Each number is 128 + 32 x the weight over its row's rms, rounded and kept within 0 to 255. Layers, rows and columns count from 0. The size above them is the row's rms in percent of the matrix's.

# layer 14 MLP gate, 640x160, rms 0.165, rows 179-204, columns 0-39
size [ 98  96 114 101 107 102  91  95 108  85 105 109  95  97 106  99 102  91  95 105 100  96 111  85 106  87]
[[120 134 111 103 140  91 135  90  81 160 140 169 170 122  91 129 140 117 183  90 177 124 134  85  99  99 136  94 112 167 151 155 180 140 124 136  87  67 115 142]
 [ 70 130 146 160 133 108 130 177  60 120  85 131 115  90 120  89 144 177  74 114 128 102 146  62  87 131 123 124 127 118  90 133 106  92 111 176 121  88  80  69]
 [138 139  99 146 126 143 144 142 129 168 112 132 137 157  85  75 109 123 124  94 169 133 155 138  88 133 137 170 128  84 204 149 110  31 170 143 148 143 171 187]
 [136 140 175 147 133 126 112  67  95 132  84 111 253  98 102 146 128 175 170 142 140 134  89 102 171 117 113 122 158 152 129 112 135 112 112 100 100 106  67 133]
 [ 95  90 152  91  87 113 148 119 105 141 134 176 111 173 115 114 153 118 160 181 117 164  69 172  93 109 112 168 128 100 119 128 129 101  46 129 139 113 163 164]
 [ 97 147 118  78 136 184 118 151 119  94  90  91 189 103  86 133  43 142 165 169 144 143  81 129  80 121 135 137  91  57 148 146 163 126 149 179 104 114 124 154]
 [ 86  96 158 115 178 107 125 152 147 121 129  82 174 124  63  65 146 112  88 143 113 149 165 143 119 155  75 104 123 129 124 128 108 115  45 132 148 110 180 139]
 [130 148 141 138 103 184 114 146 112 106 153 124 181 155 104 142 107 114 227  67 130 119 152 106  47 113 156 128 125 117 113 132 165  83  83  89 122 112 126 151]
 [139  98 163  66 143  35 209 140 121 157  72 150 107 139 132 130 100 104 109 150 140 146  91 117 142 105 147  92 124 142 203 157 135  68  95 180 150 111  98 111]
 [178  90 146 114 104 124 154 144 114 114 158  69 138 185 142 106  94 134 149 147 113 160 125 133 134  83 114 141 143 126 135 170 139 148 161 136  82  85 173  78]
 [158 151 139  86 117 125  86  81 101 178 146 102  99 129 131 121  72 127 164 128 125  75  85 161 123 144  80 139  84 128 106 106 115 104 168 158  99 157  93 118]
 [101 122 136 102 135 148 165 116 126  94 158  94 104  84 160 133  80 137  71  86 134 106 118 122 129 113 151 173 173 108  62 136 226 106 140 127 106  82  82  92]
 [112 157  88  78 114 160  87 104 218 120 139 105 107 138 134 126  89 138 100 136 137 169  21 134 150 124  92 163 148 145 150 130 140 124 102 120 101 125  99  61]
 [132 133 123 189  83 128  94 115 173  58 110 134 152 121  60  46  77 104 102  88 173 169  79  99 158 102 169 163 136 155 148 107 152 130  61 139 192 136 138 154]
 [100  61 134 136  69 119 116  59 114 112 116 117 173 169 137  73 120 155  86 113 129 115 103 123 134 147 134 115 117 156  63  62 110 150  83 145 127 156 135 150]
 [170 122  52 142 137 114 142  76 151 163  72  97 143  77  78  63 106 158 150 115 148 128  91 109  67  90  96  95 146 124 136 114 120 127 159 123 161 128 140 116]
 [133 170 194 112 188  97 142 101 153 161 156 110  76 207 153 169  96  91 117 128 147 106 146  93  93 120  64 175 104 106  74 137 150 153  79 107  93 134  44 169]
 [ 96  59 108 117 171 102 162 110  56 152 154  69 118 120  88 151 157 107 140 143 125 115  91 160 121 142 145  85 112 149 125  61 170 133 119 185 155  95  97 153]
 [ 94 151 106 124 130 156 111 110 169  23 150 143 140  52 128 131 121 123 165 149 136  92 124  84 134 160 121  97 149 135 113 167 123  83 188 146 140 174  89 114]
 [131 149 133 101  65 132 107 113 136 133 141 139 148 131 120  81 153 176 110 121  94 137 138 109 127 178 205 159  76 115 153 179 173 142  66 106 138 195 162 128]
 [155 110  85 150  67 133 188 120 128 101 120 118 220 138 123 140 129 122 103 119 119 143 124 164 141 109 145 179 155 178 105 143 170 175  95 162  79  68 141 127]
 [ 54 153  96 140  72  91 106 102 129  75  81 124  84 137 186 102 123  82 122 159 176 137  79 104 144 137 122 190 108 135 144 149 120 114 206 137  85 118 113 146]
 [118 128 130 157 147 158 124 128 140 144 135 110  88 135 137 137 104 124 131 119 189 158  54 146 137 162 146 143 145 114  77 123 106 107 123  95  69 111 129  48]
 [ 80 137 106 161 160  88  97 119 105 141 140  97 121 115 125 157 114 131 145 133 182 158  89 149 131 113 110 168 151 159 143 103  92 133 118 123 154  95 118  92]
 [108 101  61  92 108 177 121 157 117 161 172  97 124 116  89 122 110 102  93 108  83 177 112 157 186 123  97 131 183 141 164 126 154 173  80 136 151 232 141 105]
 [164 179 112  94 182 140  68 165 216  85 137  78 151 108  76 109 146 138 161 135  61 128  54 123 150 196 144 173  89 161 120 105 108 129 140 164 176 156 100  82]]
# layer 14 MLP up, 640x160, rms 0.159, rows 179-203, columns 0-39
size [112 100 111 103 107 101  93  96 116  92 105  91 100 101 107  93  96  89  95 102  96  95 108  82 113]
[[ 98  91 133 175 118 151 140  69 132 121  67 159 159 148 167 176  74  99  67 148 178 139 123 137 115 192 111  72 110 141  60 125 132 115  72 133 103 148 166 103]
 [108 128 163 141 168 137 129 130 125  92 154 159  62 116 107 143 117  72  97 138 184 124 154 114 163  70  92 107  99 130 138 102 134 100 195 210 184 139  51 120]
 [111 112 147 107 122  28 165 129 125  97 180 161 115  91  93 122 142  80 114 138  93 142  66 134 151 148  82 127 110 151 163 176 122 104 116  94  83  73  89 120]
 [179  94 113 125 143 114 144 155 153 153 139  16 135 154 160 116  80 141 130 109 146 111 132 140 106 105 129 182 141 128 146  95  89 151 132 180 177 139 137 116]
 [118 154 149 133 151 119  85 147 106 122 133 132 182 102 156 112 122 178 103 139 161 138 154 167 130 177 154  83 195 142  56 155 153 162 112 150 172 121 162 133]
 [ 79 107 108 155  54 110 183 134 107 161 177 121 141 145 181 104 112 126  90  74 117 151 141 166 137 112 152 137  98 164 183 130 101 146 157 164 162 109 121 108]
 [148 118 123 105 121 143  67 117 142  82 145 136 158 182 136 176  85 142 194 122 121 125  70 106 165 131 139 125  67 124  74 151 139 131 112 123 136 152 190 121]
 [ 99 142 106 108 144  96 159 131 184 136  71 128 123 150 112 138 108 190  39 132 109 164 146 106  90 180 119 142 134  96 167 124 113 150 165 169 128 141 127  93]
 [145 100 121 138 195  53 199 133 169 191 110 107 106  94 125 100 129 127  85 133 133 142 109 144 105  84 123  92 155 146 187 157 111 122  71 134 113 131  72 162]
 [ 65 123 137 127 119 136 129 151  97 145  97 177 126 127 133 148  95  93 111 108 146 201 111 155 149 205 190  97  89 117 147 151 175 191  87 141  72 172 151 155]
 [134 146  76 121 117 150 144  76 112 102 224 127 141 150 127 131 102  63 137 130 116 163  83 185 130 159 132 186 157 175 101 113 119 190 149 128 155 182 116 149]
 [153 166 180 126 115 117 155 136 188 100  91  88 118 109 101 131 114  91 149 189 185 111  93 131 129 112  83 138  61 129  37 132 138 159 121 152 175 115 128 186]
 [ 74 183 142 116 141 138  78 133 142 140 134 127 154 166 153 130 117 141 191 141 110 106 153 122 115 154  90  66 166 144  71 141  88  86 102 124 153 133 138 189]
 [ 41 102 139 111  16 140  86 155 172 111 108 132 128 179  82  90 110 101 104 141 124 131 105 137 109 129  83 145 134 132 108 115  68 120 115 181 126 156 156  96]
 [148 173 124 107 141 199 131 154 153 116  69 156 123 133  62 153 104 133 146 119 127 181 114 147 143  94  93  86 132 146  57 127 134 118 130  89 122  99 121 118]
 [165 177 153 110 170 150 126  68 190 105 164 112 102 107 113 125 131 138 125 140 132 156 155 113 165 100 108 160 143 150 122  87  46  97 131 111 135 209 160  89]
 [167 115 144 152 115 124 150 137 158 108 186 117  99 156 114 184 173  94  99  94 121  90  62 142 115 116 157  41 158 126 161 144 167 149  50 119 123 138 154 164]
 [ 88 161 137 100 158 138 137 193 146 100 134 121 188 127  95 137 138 138 125 118 106 191 118 144 120  89 152 162 141 169  78  84 141 112 142 158  77 150  68 133]
 [158 105 165 138 155 105 121 116  93 146 157 155 141  64 155 190 120 107 155  98 103 131 130 142 136 122 171 196 100 158 147 103 159  64 105  69 117 131 159 124]
 [ 93 115 187 170 150  82 136 136  76  94  84 108 105 122 181 107 183  97 109 167 115 103 177 136 143 142 160 123 125 165 145  78 138 180 158 168  99  82 153 140]
 [136 139 100 147  85 142  93 144 116 177  95 153 123  68 138 105 144 138 127 185  59 137 122 151 194 107 137 146 137 111 140  55 148 165 201  92 136 104 130 151]
 [100 103 108 152 112  79 141   6 119 115 122 116  89 144 162 110 174 177 103 106 134  96 175 141 130 142 149 160 123 133 136 121 127 142 163 150 156 105 155 131]
 [163 166 119 164 157 134 137  81 113 162  99 127 149 133 106 126 171  81 145 155 145 121  68 124 114  98 150 101 118 215 127 120 103 107 101 148 102  49 111 200]
 [129 156 117 115 142 127 138 158  94 128 138 145 102 118 124 153 194 151 149 131 147 163 189  91 125 140 114  48 158 187 180 126 110 148 160 172  83 160 106 177]
 [ 62 176 162 115 157 109 131 134 135 108 174 112 100 176 131  85 125 120 112 141 150 120 115 137 127 132 110  99 119 119  95 148  85 131  87  96 212  97 102 128]]
# layer 14 MLP down (transposed), 640x160, rms 0.102, rows 179-203, columns 0-39
size [ 98  75 109 103 108 102  88  97  87  79 106 104 107 103 104  90 104 103  96  97  91  98 108  85 105]
[[159 219 141 103 158 103 166 114 119 119 178 142  88 120 109 107 153  67  96  86  95 135 116 143  95 104 232 160  93 118 146 114 151 153 129 143 119 163  88 199]
 [147  74 150 110 124 161 193 136  77 189 112 166 154 142 157 112  96 165 128 130 103 111 161  58 110 129 138 126 107 172 132 108 141 150  93 122 113  96 131 111]
 [171 151 110 144  96 207  58  96 101 112  66  94 173 119 135  88  82 161  98 140  87 118 158 110  98 138 124 112 131 148 107 126 121 119 133  87 121 152 123 177]
 [125 149 159 142 186 142 113 130 114 122 140 129  79  63 109 114 169 169 170 109 128 125 111 120 125 114 114  85 199 138 126 141 185 138 105 161 101 119 118 109]
 [123  95 115  99  87 134 100 124  63 100 121  78 105 143 126 156 126 103 183 112 141  96 165 182 125 135 125 176 186 132 103 134 123 135 103 144 120  98 113  97]
 [118 144  78 197 129  89 139 114  46 105 212 140 148 128 122  97 153 140 159  89 126 143 153 119 115 193 153 125 129  72 144 175 120 155 156 137  89 137 127 100]
 [102 186 160  77 170 111 152 120 120 145 151 150 124 188 120 118 134 117 109 118 156 120  83 151 181  79 119 155 131  84  76 142 137  80 114 118 161 161 132 194]
 [117 158 167 169 172 195 118  98 153 166 135 121  85 138 110 100 199 159 119 113 135 167 112 151 196 131  81 136  66 137 168 142 145 131 118 161 100 166 202 114]
 [ 80  85 157 111 135 130 167 142 109 127  88 189  99 163 138 111 168 129 114 104 137 116 192 118 152 139 132 111 125 175  81 166 121 140  67 134 176  77 168  57]
 [204  67 171 132 139 144 187 138 108 111 148 122 101 131 151 105 128 106 114 130 120 173 210  81  96 113  58 161 182 164 136 103 139 103 113 140 152  60 185 113]
 [ 81 121  95 133  93  87 121 110 129 122 106 159 155 121 158  87 120 153 144 153 155 139 118 191 192 134  87 151 111 130 136 162 110 128  82 133 134 139 124 107]
 [112 151 122 142 146 174 134 126  85 117  74 103 108 131 134  97 176  93 143 115  71  75 192 125 123 174 162 139 137 151 116 132 110 155  58 106 111  78 144  84]
 [116 129 139 137 170 143 135 132 127 171 100 129 102 105 146  83 174 190 155 129 126 127 137 194  92  89  72 137 136  87 122 128  63  41 103 152  71 127 128 130]
 [161  81 220 140  76 163 116 122 114  98 137 163 173 135  97 141 120 133 125  57 149 102 115 122 129 132 140 202 146 161 185 128 120 151 143 147 108 119 150 148]
 [144 137 159 138 111 106 136  99  71 134 182 160 176 119  86 132 156 181 138 139 168 117  76 104  88 156 141 101 144 148  95 173 137 142  82 147 153  72 127 128]
 [192 167 142 113 114 152 180 163  93 180  79 112  92 125 138  73 135 148 163 108  99 140 118 147  85 131 137 104 109 180 195 152 118 148 114 120 188 110 198  90]
 [196 157  94 104 118  92 213 118 118 133 149 104 162 116 185 101 170  87 128 120  97 161 111 119 102 158 164 148  54 118 166 110 160 152 153 127 102 114 100 136]
 [ 88 184  81 142 150 100 158 137 146  95 155 124  83 132 116 107 156 160 120 163 138 136  71 149 137 142 144 147 185  95 176  79 134 163 141 148 153  87  99 124]
 [168 155 174 147 135 107 128 107 134 122 120 154 106 107 135 103 120 102 115 139 199 110  77 139 117 142 150 114 135  61 153  87 118 134 198 124  61 165  77 168]
 [ 95  94 135 100  76  89 106 162 141 118 133 127 152 145 115 133 131 127 107  90 123  62 156 142 176 141 153 107 140  48 165 113 107 107 162 117  70 175 106 146]
 [105 158  72 162  74 119 134 132 129  51 157 108 135  82 105 120 103 114  96 132 154 122 179 105 134 161 111 105 145 133 103 113 110  79 159 197 129 114 129 116]
 [126 127 146 113 132 158 163 165 120 157  74 160 136  52 150  84  96 170 142 159 105 146 148 141 115  67 148 165 183 104  92 141 148 135 108 175 141 140 140  83]
 [157  50 133 122  94 159 147 107 186 148  94  49 176  83 117 152 142 147  73 134 112  78 165 145  79 150 126 129 133 103 115 133  75 158 170 118 142 152 163 149]
 [139  69 185 142 108 174 107 170  42 174  79 182 128  99 179 110 162  77 123 137 154 130 145 123 143 127 109  99 154 140  72 136  98 120 133 153 156 126 129 170]
 [133 126 159 120 139 154  76 104 111 138 162  56 154 128 110 104 106 174 125  67 136 135 114 114 172 100 125 151 120 174 113 155 170 136  87 142 212 180  88 159]]